From a checkpoint of a small transformer trained on Wikipedia.
Architecture: no biases in attention or MLP, untied embeddings.
Training: a variant of Muon for these matrices, 435M tokens, 3315 steps.
Each number is 128 + 32 x the weight over its row's rms, rounded and kept within 0 to 255. Layers, rows and columns count from 0. Numbers have three digits each. The size before them is the row's rms in percent of the matrix's.

# layer 8 MLP gate, 512x192, rms 0.134, rows 145-289, columns 96-191
104:165161149109029148187136104178082123103096105060084181123147135047085133129193126133134116136143102096101101131153094111129113091093142057116162127144103171181128098203153145084111179187167139117138164156180109101094166109165116156185108165073155124071132155099124099125120118123100124144
100:108121076148175064088149187157165100073119143117142069201088127149117138069169100155088160144112136108145130111120250101145090138161131135125153122116129086194110131131148159104089080160164086107176144096123119108119105159182123112139103133179147136125125130146115177152151136095156141140
105:184139138117151122184095136081102079134130141100097140111180107164112139130116152120101131115119127159140150119141102136128207126142090148168092101132177084117100182103099092124116142155126062124074134145199124133157171108073112162119112101137053205107091198155176133124053133170130108139
097:153119086137126132156139150142076238185097180079172121111075082146119147108138080137155116167158068160129148168152134061105142115095148121129091105162165117073172123100099139115163157152145141165092138107125125115089111147135089091135123139152080223120150114133122131132156137148167091108
104:101147102064132120154162071173151099150142191126177112117110117149124118135113140163091137179084135122109111128138142057122096146142088098140115114104155160150151114088124134140136128114175155156163150132186130147130120070118082125071135147072122182136154150154159115148119183155156128145
099:175159066108151128139077132133119141119100108077133105200155111106142138084132209144114085140178115070106135115162132165128079110093162152153139096202174134108106138068145151071082147105080142071097151185127118130119157181137129125170104131067145168140118130121155160130122045113086072141
092:139069131157198165085081139146095111087096154158140187196217112098147053139203132148140120040158076171113108155140130167119129107145082211213159114142135126128148132126131137128095105142145106140136137105150139109158166131103163170094117112110133150127126126137123097155102143141154108174
099:160132134092093102116107125133066178141087094111117148129102128154092155179118146140124200165081092135090126111145156086109139190157079152113119141141149177107064192120144103136174162098107121122089086125150122081149086163151072171138105088163144111126157157142074184148171131112085139153
106:141169087083068157165146120141114143098095182130165136124137096167132155139180117159145144170132091143053193104051106137128114122196151152148100131105098112133157222163146089119140185181112135120086121158150103089118090154098065093096130140115117159081122113174135089087141169099108108168
104:155141120123200168100125143146128133079119089135134135141084175151126084130175141139106169107096133156122099084060121146114145137072101019175092121103107068130117142099141184157140148129176056079142195180138130132137133153179101074133131095098152114150105132113138137156151094143179107192
089:124104087136146164114088136111152168146177118112096127165170116163134158045156112090112138141138115143175192152146082148130105110121110208146190124132135126065120155150100143153157109114128155114089156051146089189111104142112142107216164111110091126109137044096144109117147157150162087079
103:174113151124093124096039112175149084168112090091179134111168137194117163091216108098105140169060166157085119094153098093141140177099153099141076063146167120088141096125187108138077126061194129090066176072124104122185110109117143206140137110129152155088125174190084109134092132133136110105
090:117153061117161112160131121140162144111070162152100096100199098079128116117149159191152120098169138062111135126141123078103133106122162089098123147125117132123150150132121134123119035159086076179091072145097136103145115123120088126117119136067151094096097125105140113187124091109123131143
099:159090140165094067132073106156132150128117031194126134130162093074182136132142118185085149160123157140123183107085165083143127132132153087113128170148111131046128169137144099127112096130128082088128154123100123129144092114119112137152199166151126099118101174182107177099127139106163188089
112:125149106146173133155105107096142137165119148170178182152105127101160148124193140102129155114120125128065144124121120160140158139135186194155157139097149148094151142155143166132091122133125145112094128126104058096135089187210103116160084146182166121113160068119107170142092181143111152176
102:132101131154148056130146108176108084111127121131141088163110092177145134174115165131193059142162103083134139167103177140083145142145116163061124165088092121150109128094134084168125109174139094140118134095168131146151162156102123125079127029090122153165101077126133128111162112098146122127
103:151137092159147209161144151097186184118146146045099127098117127181126133146085068144162133110154172130134110112113131167107127159075101079132127108124086051168090095104127152064192095145118099127143156163144131121197134074093099152150114144107173143125100170113123150127122097087171116167
103:107139111141129103207126141055103107171067122124108109066061159108111142176123122143211147131123196133052088110089138132124124139152136122130084137086136166146113186130115090127093113093135133168211137168079121092099135117112123131130130156149123160080113108138175156108115166078071121110
096:133129094169175151070117112167128126127129134130105091117204150126104164099189137126113146112119140167114134131114147076157143079121134153168096138122140107141131060132107148167121157098121115162186158137174093105154084103134085146186097080065119133088113121078137166115073110091160159184
095:138070126160187125112124150191128131103161195104132132102099153132140087125097155084126152126093143142064122155100078065077091110169110128143175162091090177105123119148115089097086141090143070113136113121165148102131104105144111159125144099135158160118143105170127127146174114141154157124
101:111066082122154131145105118090148062110148119139132079168054126080165111091119142110153095156139168094138137160173133143125100131105094097171125158163126164115127089045126088058141124174130145159157146114136109087124124109136074156069071151120084120169124144114167102099089142171179126071
105:053135135178100160110184093183201139139076119108149094132194133149120117107114091076168145117183107127102124182058157143134150120109137140102099172118160112157180123156075137133164119142150125116120176124138164093116117122150123142128144127098092174134146136082136073111134119061162169116
106:087147139192145068129103117097127070125116110135124136142092102121113225094109113167155129096082102129178121199096132120096093133078154123203119136114130148119126149075100119151165068120101147093106114082092085088128039090136081112148139102136150147095115164115173136107122124145110090165
105:107137142178129086110081090100150048158158111121117117110146150165173165170125120153170095167141157062127104179074119165151129200163165081075141207135157130118145128168140145131110124096089107121163126139162131151115127119108113142162043122165096110181133119142164129116099107159064162131
095:101134127135213126069104109113119113155153135100102143138032086152155200141116154117128187107150074103104134148139161143118111152110111144118157155129116064175081124075136115097086091162162131173085108144084097120187165138142161133094114158053131143138130103131141106150106135110141108069
097:160086129153135183195095130148077130140139093047141113134146150125065147148062162079114175174112147164125135187105150125095172104099134157093149123133137155120149138135100130145200099071128183165136146130139126090067109141099152150089105154111116157116083135151159124162088160069114101162
079:204123123089138135184126052162117106140087142132083128094130149221097124125157134175069077100155102163103068163120129103078153126197105121128149143152156131136110130166154157110107097145084145201139134130103146142086148123169126064102139105074152124093126098110112086173103098153146139084
104:135105135080109138080163078175142154134165167160093148107105144067111108106099166133127144080122186119101099143142081149113128079148137089095083185160099109146172114093069163121137089140064130112107167128112099199127098032087139094147122137124108123131126083106182148090136108130151121079
100:164106183140119097154135129093149117101141103097175130121139071099075184064137133156100165115141108057082168146130116111123139099095200133163101108113070046144122136107104116119132152147101100104151112156151086136128095136165090139124123120139126149094133169158097101153105136166117091093
105:106146140138180162131102117130176134117086080166162156087135116101160103146115120080122159177134180151122124155098114167124075121154092173160109146093081143166129093097122157093097150123116101175084066181178088108139137178098141147122115135137218118111161125113144121152101120168118139133
101:119134168134102095166111084130125138142156179097128103114092146091155133119136161156098122131096218107116138098098088123190122120104140128169158099116075100159102154203096108202081162122113156144154134093124124102154093117035119124141114144134135136044064141144069106150161129150113117141
100:167103141070107141144166147089095123125155139075149089098116143175120170163102132116096100130117137092057110109101224165149163137121063126106118136119131140135197170147080157122135133184112132131131157060102148060123137145132114107122096165088162136082127123107148110138088181120110097133
096:152130161083082115133105128117107069104142083163150099079148130175128101126049151110087115164125188137098095179107108190163120113176117082105156085126182107105099103089159128138098148103079072109122130116067068169133148169139154091188140105132119144144144096177142159138091154087167113113
104:094097144119103076100100117126148133134098079073145090095118118069155105120152164119114168095120125105046069133153106116123188104093097187137129130120108078125089113087103148145139094128140095153116162168116125126093137132143142088207111123070114112148123105108081030054153144120099097122
101:148097118139113182075130124101110133121146122165149080117073168138102126141130099110133140176114127142154122082133160174155098157094068134149131090140143095102179137139152080118143175105107138126198071111102085120130146099133141095132217140157113180104130084188135100170194102119198145140
108:148057169060101135066107169109141100138136156052153131155140051164137108122173090092084119111135095186158149136114096074110107128127179187073111178131115122100136137104108150120116069116133134142087099102154168121127124119143107109177103126132069091146110107053134145124157128117111086148
104:069113089182082104144163136112134171146110156159103135118140135192169075109168147097116186137181175140117140148097106137163115108096128110135116112135155141146147143132209101111196148074152068150172146154100155150119149120167146111129107207146086145109145132137111124095184163093106122121
104:164129124127147113124105185134098080095155117124127160133109110146124156130119154120138151079135166161156176097144080095109103067090099134105135137063094093137163167219115172213125169103108118160114115177120129174157097133096121109085162125114114177147173113049174193084187144133163093086
093:186121132120178081137148133081091100111114091142081127086162094086123168042152113157098156091029095102133164133093067116117137114125140150139102136109161123157139194173136152119112161114160098099124153091109069147102134096146187132149123131081124130144125160144167086125100133187136144226
101:150160151095114135120089120090088143129134110120088150126150206184108072083201165178121169146099119091176078134219101122081104094148108189176191154064131171160107156131151130097201165162104144167116092069105102105147141139131172089128152086151121179129115165114156099132150111158110112133
106:177139057168095075197134062077134142090137080115116109089073109138147145155122081116095096065138131154095151134148133088053114087126121115062177165145120101150107098112046135099096148146128137154111193109145173102149135087132159157139136132086151126124107140110132110169155114111174128078
110:133104129093108141157127129153127105092144131102143073107109162114151097112125177180117145103135122188136147194089151091096158127083152123210146141105167098100129168112095166201115064082117166067095155098093126082150046087151152138143133177141177157131089155090113155141123154123242173106
102:059166140150179139184086143091116091123118069081148131183140153118138145094111167062152151123100107063123136146139125085146173058132147106149146171171126112151095199130105117147115130096084105077120151075099135107117053116156167132119131138137079106146129126137189165122108176055135123084
106:102098146095122107101124098112124112141131120176091164098104158128109120154153151096072094174087111133129099102113159152151125117062087149143123173100121110116134107191105099115198179153129134161187128133157055079117158089145073133140199162094154100163152173075136131103093169090207138097
088:174130105137102144100134161140094187076143136134183180122125130128181099101138118117123112163161131126159161156124131121135154138126106098157132208126165096105198132098106111120103115127107153109133070083137155120103123121163125086155169133160145128125096106107223103126133156104126146202
121:114105131095161113109082170167128126120120116142106178192033120143191101086065141121119167144173135181146105137153179133136114175071176142165153191167138160150110102097111109162096082117145112156120128081157083105137131121152130127124097144061145121109124172175177132101171139060105146041
102:173099113177167108113119078090151106088149130118085163133036097151109166077141155129153128147104122106157109089167111136046174169093141135068122156149104079114140172150136178161158145116101107148087106070113088083064173172198119090150119064070188100136099150148110163142183125136129145088
101:160131134153087179130159154161145143091142110118178164198197129137159095098104175167084137170124149109093133154137134189158182138101150107142104131179151166145100137065182131138087151110157096126154112115085102125165142146069129073151136150190157136165152155121128118038157186137153147121
102:103140152089153092140173121142096141168102094100112146138163141134136104159082183124110147157132097130156116112151144141093162070084133092144079072110117129140120161138150145109088062186132192101103202131144147166186119102085159103112088126144090084135148121112159125107084139165144067085
096:133098110065110171112131147093122175071116165186117141065105117115113161137118095182163129175141144151138200174154146100089109207133122125131095126126067149148082062155126163089117175143149152147117086161165131172170109149159098112126135110157149159134112152152132148116171081139094148186
101:103150089143094152168150159092139121012131122176156109180148124122160109131104166046108114138087142141158128143165182107169050106143070151083143087096116106157103149140106091071120113153133082177122080161133104166175097149128094102153162138115119113179136112127176125159100093076099127104
103:171089163120152176151118136230131129118143090133091114102089103193126123045080098128138121101101130113078144153133158124125062232106179124084152128086138115100141153076121178164115163131130121158151173114136101100157090089115155093134167129078098117130142145080095092113092165152174081079
101:135138168109112087123113101112091182089134085131103132167155142148117148085104139069152138163129123156155164126145148132120087169102085110111172138160148148148098152147151087137081134209155119213128165127147077135161108119137103136153170134068119101154205132122115142087155101106134128130
101:109138174128092144131112143129147113114113135137118187116134152137103181070160111095108118120109147114119195101066105137119128170114128086142169128140144114089129110160137103100138090080138186106163159120152111168090108058163097093215111137191123087112124135122136131126161078141127094159
101:123174103102117177091143105132099126100111075128136102120123167169122124077152176124181121159147039085154157089098161130138119117139152173086167116139153094128140072170080106115099137101114121126224109093138142096084095131129120086147167119111109094182156169176113103101076171121107134137
111:142144100137135139101078130164087139112124158150151149154132172145146132117149077139160107109152130124143122152161072126167123150097090179059104112134102088097094184137127121155115187090163122053115106147190137170091110157134193118152197161148200163086094128128136114106129129185156182062
098:132123173052135132179120071146115118105099089194113134057135071101132134131144162080124133079142140107160086192117137123103133160194123105142132096130095105159131220130097142120172149082181118171139125144138097059144111150138140105211130138125141132139097116164140124174128131092145124095
108:106180107124130144134155080127138094132119116170156113137113085142179121137135133107158107111105143104148132097136134094188071147107160156152088173073121083079130127108120182138115121112104130139161158132134111147113092089198104136131124115067119156155115108129136159124086173110168134158
092:146142110162125036133157101074108125155174097114116088151132100140094094132127134133075211121119143160173097121078114133138130148125121144120164155142131127111151105113140097144100144122117049102088132162089129125098115226087108170051113126130070127075133081168108133100123098162132149081
099:097114126182144130163126139139179178120064117081179109125088156100120143132148123095168133174122142137093136102127123139147135126108090066078114152123146162123141124126173138130112119140115130112200142195125083105179087188133158118136098176149114081138125143164139164149159139180098161100
109:109134144099136135121121188117149145171132136151146132194123155085114182153111116106102136109132123119123116089125185142168092057144133168095132104130120133168164148129062155111093115111099078154171099096034169146136063122157091113148172149123102135136160112102096121170123151141070161110
100:131126152125171136147141092132118093124126169136224139131148151132124143146141107125139216147112072147129124105135143091097144143123097150074126113163067111131121043125122099100038128139132092114176145114074064142162110135126149189126130152091122114184096152160118159139114155149132131151
105:102142138134107138135115156121091106130092163078124181135115125080037154115156136193112115111106146128107094110173113156084137073152155090111075107126138172136132076120103083088108152136144069150172148150091117132104099123153117134165090121096056094072143127210076097131092167120159138119
098:107140097125170136140111108109168114055094084086090079170199114107144158157139160147113132159163110175103163114104201113082130178107065082142123078116123127121193168110154162141079062146102098165137155108129180125129071101119150123185116150138182160119060122116148109103123127145150156078
099:150127126127086109128113139155117123123113124094139060122128149109134152120140094165083178168124149061118081099167127118143128083128122061121124131095122135153181156123149092161150121130073113070137110130122102165094107143177130080119151160118147123081077140110146145122139136115236095101
098:162085113132084137151174080133167064222143131116104130046141169097136068175100132102130102157125083155103151175124157151121138077122081156153149131151117094126095183084181108128115153135157132110122121141099125067195119166163115144162131121133161169109142160146141163160149110096171083157
102:090142108083096166133060173098112076113139135105146155127110137080154131168111103083173152119097113169108108165187185140127132118159088167204126109076139162124168115112154166129094189102152126185107159174144126139116147158186105104114137100074107141113083108182135137140124162147075105158
097:181096156067132130105170133065093177132090191151122141131157097121072160122112105138116163140146135079109129138148078176139168131136139130165118153128112117089115172105173097101098164162163078123197150067126161160191131179091122153153090113123155120056187162106149129172137130147125162147
100:114169156146133093158111081143166113142156086153156096106108111172115096102114102158123109152122171116170131155116110127110116173113144101120160117091130045160071091197146156121117119125162155092104099162142189093073166112111090175126151093148100110120104095134166098122100127107101077132
099:138150087097077094104127144133118089141122161099150088197102154101173146143136132115195136114108131220139199138148126146094158178129106164120145108145122144123156122080100102192196151174119128086127123114141091156095108069120162071128098135140181116063098153115162122134105162135102075130
096:170133103120171063068149155181180099158097110089162150152162122076099120127165177188140117091053123113143111142100088148086135178128077163173110133184142110155148083178109164118140108124124102142160153177110123093119122096099085128095131132162131068063113161132156193148139179111171067117
103:094130102159096153169150149208136143127129141150067123136155099135120131172097151121193145091107098110108150079127167122122082140127122140143166144123132085155140146160104137084181128125100114177148211129152086107151108121088088148120158147215155160098082117151114065102109158139211107083
098:077090058119146140112131087120136177122096125162123170109131140099114128158143129105186180109097067197072167122160111147134101142147140195100121111135107098160118091110093105107118101141108113175100083077089123136166118114135068121107163122130152144097172143087200182155106083133127102203
097:190079149095109148153120197129145178122108144117133143132120082171134101148129157149123120098153174141112130130105147124112075144152140132165146187105150151148115139167151145166173100163139065188116114105144129089158069083088127105132175182147119112058069131121112166113109163173181101179
098:136103165096107191141139070138112100088129149129145143121160105129138119144160149089129094104142171110083093087153152122121087124137085110133095108085104119163088100126096163152162156082143106187173126124132124129138169096143181108135171101150086170087141180165134153121071093080096141104
101:113124161117142137115145094172169098124175079136138085163120112104142182091113119088110127100142107125112110097120163165154074139167163124145133114080165124101087095194116165142104165104072120172088125139208136081090116119155121094155121149062094105099135159034203166169166133105133137136
111:104126168107130191111183062140131111177101116167090095188173112149091157171157074194147117162095129105148161103058148062078113145114169066155099108125172107192154182107128099102087160112132103114148137113143094092091128173134111101066076112144129141086114175135156132071172176145104151104
103:085109117128100129143144077130092123134097174093169078183123110068129066148103140147201173114115136160155139161124191113070141116088096174153158165156137117077103082090127180119096161139153111144134143131118073090150122162152125201096117121165113104102134115121058093137139163111064130090
091:141127103142138202079130127144112116223113117100150104097077149083125126104140148168153143142100125021110140140165125124170183126089095131155119135164117200126065071064154129165091102165110139088152127164111105186153087155136102225099155109086145134115081106117192118119162131113148135169
095:085120107133061158147140130112115182094125103116134132123088082117138079174112146091117131177058152149148134131128064117157154091157162153160188106122146103091114137156102106137052110151093098143085122128155148150116089096107087148125123149114182121133074106152121118089086137166145044129
101:135120132122110171164152114148052132112105183139137186151160126126187144127125169070116176112144135113101118088176114146090111137076137154114159142121148097138079082131148132126148130156133133110154086181095125075126055028150177095092185103149090123082177154141096125126181122153158114143
102:176098144156160177157127105137105175075109144147038122128178095099141112117142166095088117110109148084125148088198099155090140128057172157103126155118125148183175094100085152106116064135091148121120127132191054140159099120142186090158136048166154088140143136125130097157131077178142097115
101:113199066096112115138183191093136139161125088141098154121121094136123104159086148106095088167109197082139121120148106127096085137069103137160133149162123128141141135135210127105122125188155073073098117057145099185133124153183111111138101089052094138109096082092129143173161129124163108142
107:106142103110076100057105091188126162077133133101058107136097128165146133141119181092134155145144169144162105176130142145046091126087084098135161165124154064141098088098152116099091123129144144143138130173048118147159107124125119141114089087092104106083154150112109092131106125126114143091
104:130130149100096163203183103194148039152118152129120111129122162131115100106142112102088100083146168084172090094146117152137099100088070108117123136093140114154150102131107125128127141131093075125139171085166132158164140122114140112091130113153136156093172176161134107137055075194096090067
094:111162135122057099145078134186144112112146150090178135137145090109105170118103129180086196084152110099128086147103082140159163153133183093128108123169132116169147077098142150133138166126200126141114108091129136121091117118105136128088175123176130096159131135144199127099188173153140087144
099:084131070130112192095144066115116121104108106114109127116140122162125131129131167155184170095119112079142128121140137106140131149120083179158166097110166077118160140138128140144128135206170075132148191146144191168183121068138130080110102141123078112119144091132126146134220072152073154138
105:165128172089141128165105132154122109185118062183145122155139093157145172106194135067058130121123132150078172175116110169089116141116157079092099141121087144136120138210092101038182106103118101151170165148101144130122194155091107162170127104156177084119077122144121150157146157105143136164
106:119132071135166131176114146066217112071135106171130120135164144157138182127159101118141117115139089081177098127072116132146107156175121083144117127116126111079130132101102063118133195107119079078145094126144018149101143176112108147143130105154112075116117168154130092213166182172152185105
099:142149195112098083154108181097116134088117151127088145095106118054106154122122133116138129103142087153072106147124206089094108107117108142123090105121160139123048162172107102081113132124145117132109151138121106128087105134150039115115093146120152064124096113148128181055055106141119090156
103:109116110158114074115100183116066137099104126118178148132140111165122132099171087120119097092164123075178164136138075092148068141140138066124129134131116152100103170116126107093049130164128097125173115053142062169119119129101074125140136161118084086161166139057159123139164158114114094142
103:103135104134109123109156164149108122123127139082104082145106157141127122136097066111135103092151107102109121139140140052181075168119175126150158142124196125153101113135074188127076108094147129154121135183082134151180155124122112118128117119201200142110144121022132106139128121128078116081
082:079091104141100166152125126076153177165135156133106086131153149093150105196137149115136133133112162124150119093123160094099149138123128078068138159125109130159139075119035104104090106147106138191138122182169146059139097140154086137085104134106165174146141095090086107224087109072094140134
095:143107109119114137151137101138144104179099121118118114113135141106115144113114216101078094143176113075071134169109174160147128117103112086134170087126166105098125102166124159102100134136124159160152102107100092111130120091122153189142147137176056116078074102158152183177121093102142138100
107:134108135135093096150178111137144152145094117128045113148151102066139168113132176110163159086129118162170113124116202104160142113044104168147155170151116145173103138084161117132058105100165097103185157086116116144108139121142129123098115171148153096130129045149110122148186204098109075102
099:150122066132102139093160138162162157142096127114099132149116119118123124145215095150187182054139112126184162195128140136165142153107171169119164171146110123120120073082096200150112146127178146118122119114104159082127088132151121095107216104117176099095136075092111150141161117172054100162
102:138161043124127130150086148118145037076086132156087129106132139136117119124149114107170128112104163093081107152112095090082117142000133073143086114120113130121129173128083084163093117103100154175214113143130150153153121145132129129095104084133112145089119125109165119174142129187105160099
094:161187152102110120136192076063158064155090077132180130134096101171063160137176062089132111082160139144131124148092131130158118167137108123142082117151129147192144126116136121119163100088103136095074153227124064147099184188079120106110182160137107103121132181145060161156086164114060129102
093:152142137130133149114127099101120125057108146147151112123137115187069173103151200122103170144055153135091161123172179112095073148179092102127131151109168123182132071164137111114136165060097171179148140130188059059146094104141154099119109170122065146088143177138138110107112161130162109100
101:134145173131126123137141125076113085155103138124177159117104166077098115105158120155185149132170118073119187144088170056153196105099154116185105073130096110129129125143172114132140115067106085131118085138125087177069119057161189118169133099151089113131137098118121175105118153159117135096
095:112134120109130151120104038192177142103100123121150185144099161107112167122114115126142133173160175082129110175165085144122116159092135181114128121152068067123128132149169135075100110117128194104144108128143083134119169087120088134092128147151181139110101125111174141135078124142138088117
097:181151141145163131133119151120091148109143149086118096073145141115043164139133073178110104143097152123190137093121071114150100138113145115103116146059117155112104133101120157171112149118131172028106085128152104147136113130072116159101118054120122062131133198130138154121133137133128152130
090:140100107096130102182127146135135159133112180169088128087124084157126129117131100107064121159092147069134140139114168110150157162183151093198149087112141110209108113142191120131131133156119162149130158097058134147108120144095148078084067193161166180109139117123191124126144130187167110199
098:107129157178087204085122161141122186140110063130084187120088169069155135133167152135112155157107123154092177133135129108136129153094152170163185147122181153132144157213120130083117149155082117113157126135120106143171131163131153123147143123107117114087134123214141125129126157168082153117
098:109106177135152099187174140171096137116195137116109112145141124082168066135127107066088081125089127092097159128086063109068122101171138119182126144101187100137161192135204117124100142035169158091121127114157143161070101144088097172143166101131163163086104149136143149138147057114107097086
094:170136087086097063107126127108110135146151145125131133100148148081186119134137136119061102158140133125150144135158067104052175068106152122155125112143149128110152081111204085128121115112137122088124106093154166162117073083128142152139152106127119143168130123139140141125141101090094148114
100:120122141118068100131129155085150106101127133156110126182101093058171147118102149086112125167110099174131123132107137116078125098094196175153071182101142160110107111177100134099165149155161135127136134096164142151108096088106117120169151131120085139114123162133125140125175127178149136087
093:131159115100157156039121142146164118197146114167107143161130147151158129189111167131104162185087068111094102110120080136138137061132089078155167137133095147088145127119083137116118114077118157114173144170142107073179103163125125102136166151110126125126057138131151124144195146145121098140
109:082126137139115139135056095072085119165145164115187100140111111157143146158135101112155132130112179098104115156185135147134141109113119158082146165144180170135076095168099139130169099122116169160127133131136109116217125135164093142126086166139139125110168207144145137164136123152113104126
097:101078193158096187161113172139123091129086113122169159151139177047179136141108111066115119155144135168110109162115117160097147110147131124108145190132159180160090126092127123099134110137120149159150158156136163164130137154080156166039047164097107102163148118087099092153140131138136147184
090:149080115125148143114127135159123142155169113041140075125191144140166076136102112177134130175142152089171149174115135100095104141160106156127120120070131098145126116121081117065185130134102120121078079144158084086199130110131131104072134101099119103183084186115135098123145093138202180183
102:132108075154120105206148157098140150116114109164146143106133156119127154112119071117082123088073126150104201112107143072048111156097127177130111127194116111120122070146111144136091097111133100127026133153097168099119140090128125145102138080156071172126130146184143181124128131141173161114
096:149109144137163122112122091145133132156076134108154127092062154060151053182103114125095078137136098112124118121112140149096157142133143179151125073154097071095142081075146123117099095143127169115175125114131059136194148078139084187107115144228147121095096175129137107130144209126095088181
105:102137130191082122137067116104183082140116137097085099151136138138118149138126135148102138109092108110158157180121088171121187116120143173153105112139101107153117135118127115095123080144158087131132084146115147128144084061158117174160126137099082143163076167120175132077166117096142187116
100:109190100163066166071173093133075167091177125177085067113111110137105151162125146124161125129136117126113202114212111139068097097038142146081076133119129177115120156129142143175099169153131062042094131103181123160122101130151128104158154113126146074102195158130126120090131149136137079121
106:152169044128130125188142119183091127161140099115138195105136160148108146186126148147151101203101096147149091089106119114168143137080110131082074081128098100112154092157186098147080128136131110106155119160148131116089152073166100169085091144140078092161145091103115126104163089161129082150
090:123144073159057141171153087071147101164133114154130140108190104098139127090188119111139175142200099166132166203103159139122153162176139159137183122126119104121156125148143095148105149071091134154099161091179104104116134158132119082135107101144136099161092114093148096155133193195067099140
087:116104138115150127097132174153137140146141135121155111115103132123146160153156169101137147148148164071079092147090134116160130130118170169106083113121128086097149189179161121096071183073133143132156119176144130107137114132083188120122124134111096122144185082112140066132137165113111158153
099:139167196122108122146102177065128081044083094106139152093125108118123126058141125084157100102101108100161132138103203107113160071117091101111163141114140115162114187105125095101143159119116168097159069117138126107094109106113112141163071176106071078135085166112120153150197106158131100114
099:132104133131140142123129141161196116167184125099166069115129098117131110115165115163079147141132129145112145174124150124130191107113168123188116082137049124121060106073151150113041105118104137097181090091147162164100104136160123178121142091099161143138130112131111167103173114194101171096
105:109117111158140146153104111130083139112089147104152145146076134139082121106088108095215123207132136144091159132091116130169090217157148122079085140123086062094111190085089149090043159106104112152107130164075104153115162150114159102108156129178142143126178118121119135106109088151136116099
094:124141129137138143152085114121086117111109144139141102112196105121167122133149125118069126168155089157145141106116110096085101181200157132168115157115152118098208076146107128091146123118145068106090190091094185163128080094136091129216133118074136136125156111146134194118116130123094126119
097:098112135086122149126161150087073174075158061149133162134117087132177145139144158115112126085152082089106131121132102115110079128125137183158189093099152108134171169112196039114108158161140170115159133149156124110162095152107172130129111137112137104146183102129160175140110120185163125161
093:171079137141085124190167064115121156145143069132124133105114108166079142097152129102128117156132126157079152144166179127136113146092086188141169139110120117100112197087166148148103125111122110140096142128090172114154147093077137082159087166134090150067089157119172120205126125139104152136
099:142110134160131155131082149139144149039139132101134171122109135137116157131178062144148138170142127126105120142132127118122178123154123063158131142133087171089095143169121206132106091172153172112148135129145118148083151116125195099188116141124128103132147181077111112170144182109112089117
098:174093050105139104146184074103100127163123111129095121166052129128162113107098142121105054132060182136163086144125137118093115150095077153089087164079149138158144101162117129153041104132091132129112132152191125132176158096153159140149137183154128111091175126067150163108143128136144116140
102:132134109178158089164130103088180058085129141076135181112106108145156136077125118162132135084094118124149139110121181131170094163108143141162144152112159150184129112102097133117108172131159081185124147141131100184156162050071117133111169091143130207119099130108102151171121170126128145141
105:187120154137084101110161131132093181140098137175158082093120098157115146142150088058095075149106158094129134161194082067112145146148075150123104117157128075142087125070143080120147128122165139112079113101144125134138116083133100130137114130210137148190103165213127110099142104107126097178
108:172100143115126101142146145127134084147171149189130110086111062083103144090065113093112143155142131094065195126123128120140170076165200159132137191098122127106140138091109122108127127124121089127091115061162091084155091168144099180111113150127113113029121161078093119092156110137130149176
097:115136107113164170152088120176140168081125132109115095079175119064150121190075167114126229201096238150085071124113099096101146126114134071145137130041135099113104124147161123122123166154145147089148149135154105137152096086118161112130099125121168140132151122077097121105096157159144147125
100:103132155068165145088116093107119112131176106104116171138173143172124112121118183167153186118072168160145058153158139153080166102138178120081163121150133139132048135158126101120126096123169094143176111137142107169144063136111131134083138155164131116128114126166111131131084065152161131147
095:104131079117125118150159152149116060171101155126162094128131145170105083195110139127129168133162123169075095122074145112087100123216132103101141165110191188102151156097177098118099187077155132172115146158153056138103115097123133154111137095087169160119140146100150160121128196094128089081
100:133128074150102121129104146110128078166121143128152109139116180081110152111166124116085122143118145108117104059117067142126133193093188122172126072087084196091158111126095118132061174107107114123086083103117136130115117175152149117136110104061175073097089180132136081161135147128126068111
103:166144152069104107111172126127068133052068103186122119112146124133090072106134116109134139039081132091135116158178120113105109177111107149123143095173145183107161137150153170089130113104126130161132145093232158150135149108127162083097031141101145182161107096100142076072140171121113145149
105:172083109129104097121106160126108129124092128125135194158186137118203147129123113115163120122072133129185145154121145159130197158138140103091154029097129109165067120118166169147150081193102120130148137127122115179106116124141118160116157118198184158155134135105183096092098131150128109146
101:149140157166210097126124123107125054074079078134119097144085156172142135135117145138179162164091155164103158170072180092083153126107116133074058146140072121172187148145083084139108108107094130121104127107154100089171052138093108136143088139154151115141125128146154172135091151104142065098
105:099100064130069075099114134111101188130152137136133172136138089113192148179157155086087124136199125116112121097196138123139142125132168172150126116128135124127121088143106134142188116142109107151128139143090099135143112189136076112149111171129137118080170137156201136112095193142123136090
097:136087130150086125147154122130152129142135148133095151098141069199120098185158126075166153128105084120112080151117128084112192132072118142111166154105159097081151145141178134134173171179159084157151128144096125160112151178117091160112121148085133083063101123096087106148133129205186150025
099:110092097098117204106191066161136113153107127087162082124160137094123150105181137147120169172165052124144079152074085140166116137091123134150134118145134131137163180118229150137160111126121187099128121118182103141089153112086109137159118119101089159163088152104122177105127100139163107155
094:120139129088119107079144115110119112100093137091131102125109087149155099136130153116194108142132163131125102104154137149059127147121140085099148164101191137120148114061184116120068097110141103107085114149148134105116097130111104124109166118108115086092101096200145113087122100063106168144
099:136151128150139128183074165161127140105093074191173107181100134184135103082099120121086080149181139144135165164098200081056140167108073179148174152088093070110125177154125122125099148145152177115134140111122105131128112128136114198100171121175110092131074142080095119162116115179099119142
101:123106120161128094176204139093116113131096108147140093157148038193140087098177152143136078173138109138158122118145166159097166145093210135138100089078109113101154139152092176077125093105145133092074108151066127187053156115084097112114136062110134156160137156155132156116109156145093095160
099:094071166107100110129111128147117132121077068091101134163098149117116116156099104067126100138149086102152083065123149138191146112153152095154187121154107207150111132133090090099186151088113130113115121184152187133182165087106143123132126084100076098143114111123101073105173125086095156162
101:128175114065162152164144064147127121086158128176103150163174146174154107137150145124145115119128093153137166154167126175176107146167116108092140089125058151123128138215110100137171135137123137201152140168150127158122114183120122154099147143113113132100096088133141152141143112183170116161
107:107110074170139115131169088158094079159067123130108124139110083049087110139104141063141129115154115139087121086166087130183087157135100103085103114165090145121099102131181089145056108109167113046078070169161195147163145097148133105085132090157097149177166090132120116061121120139128077100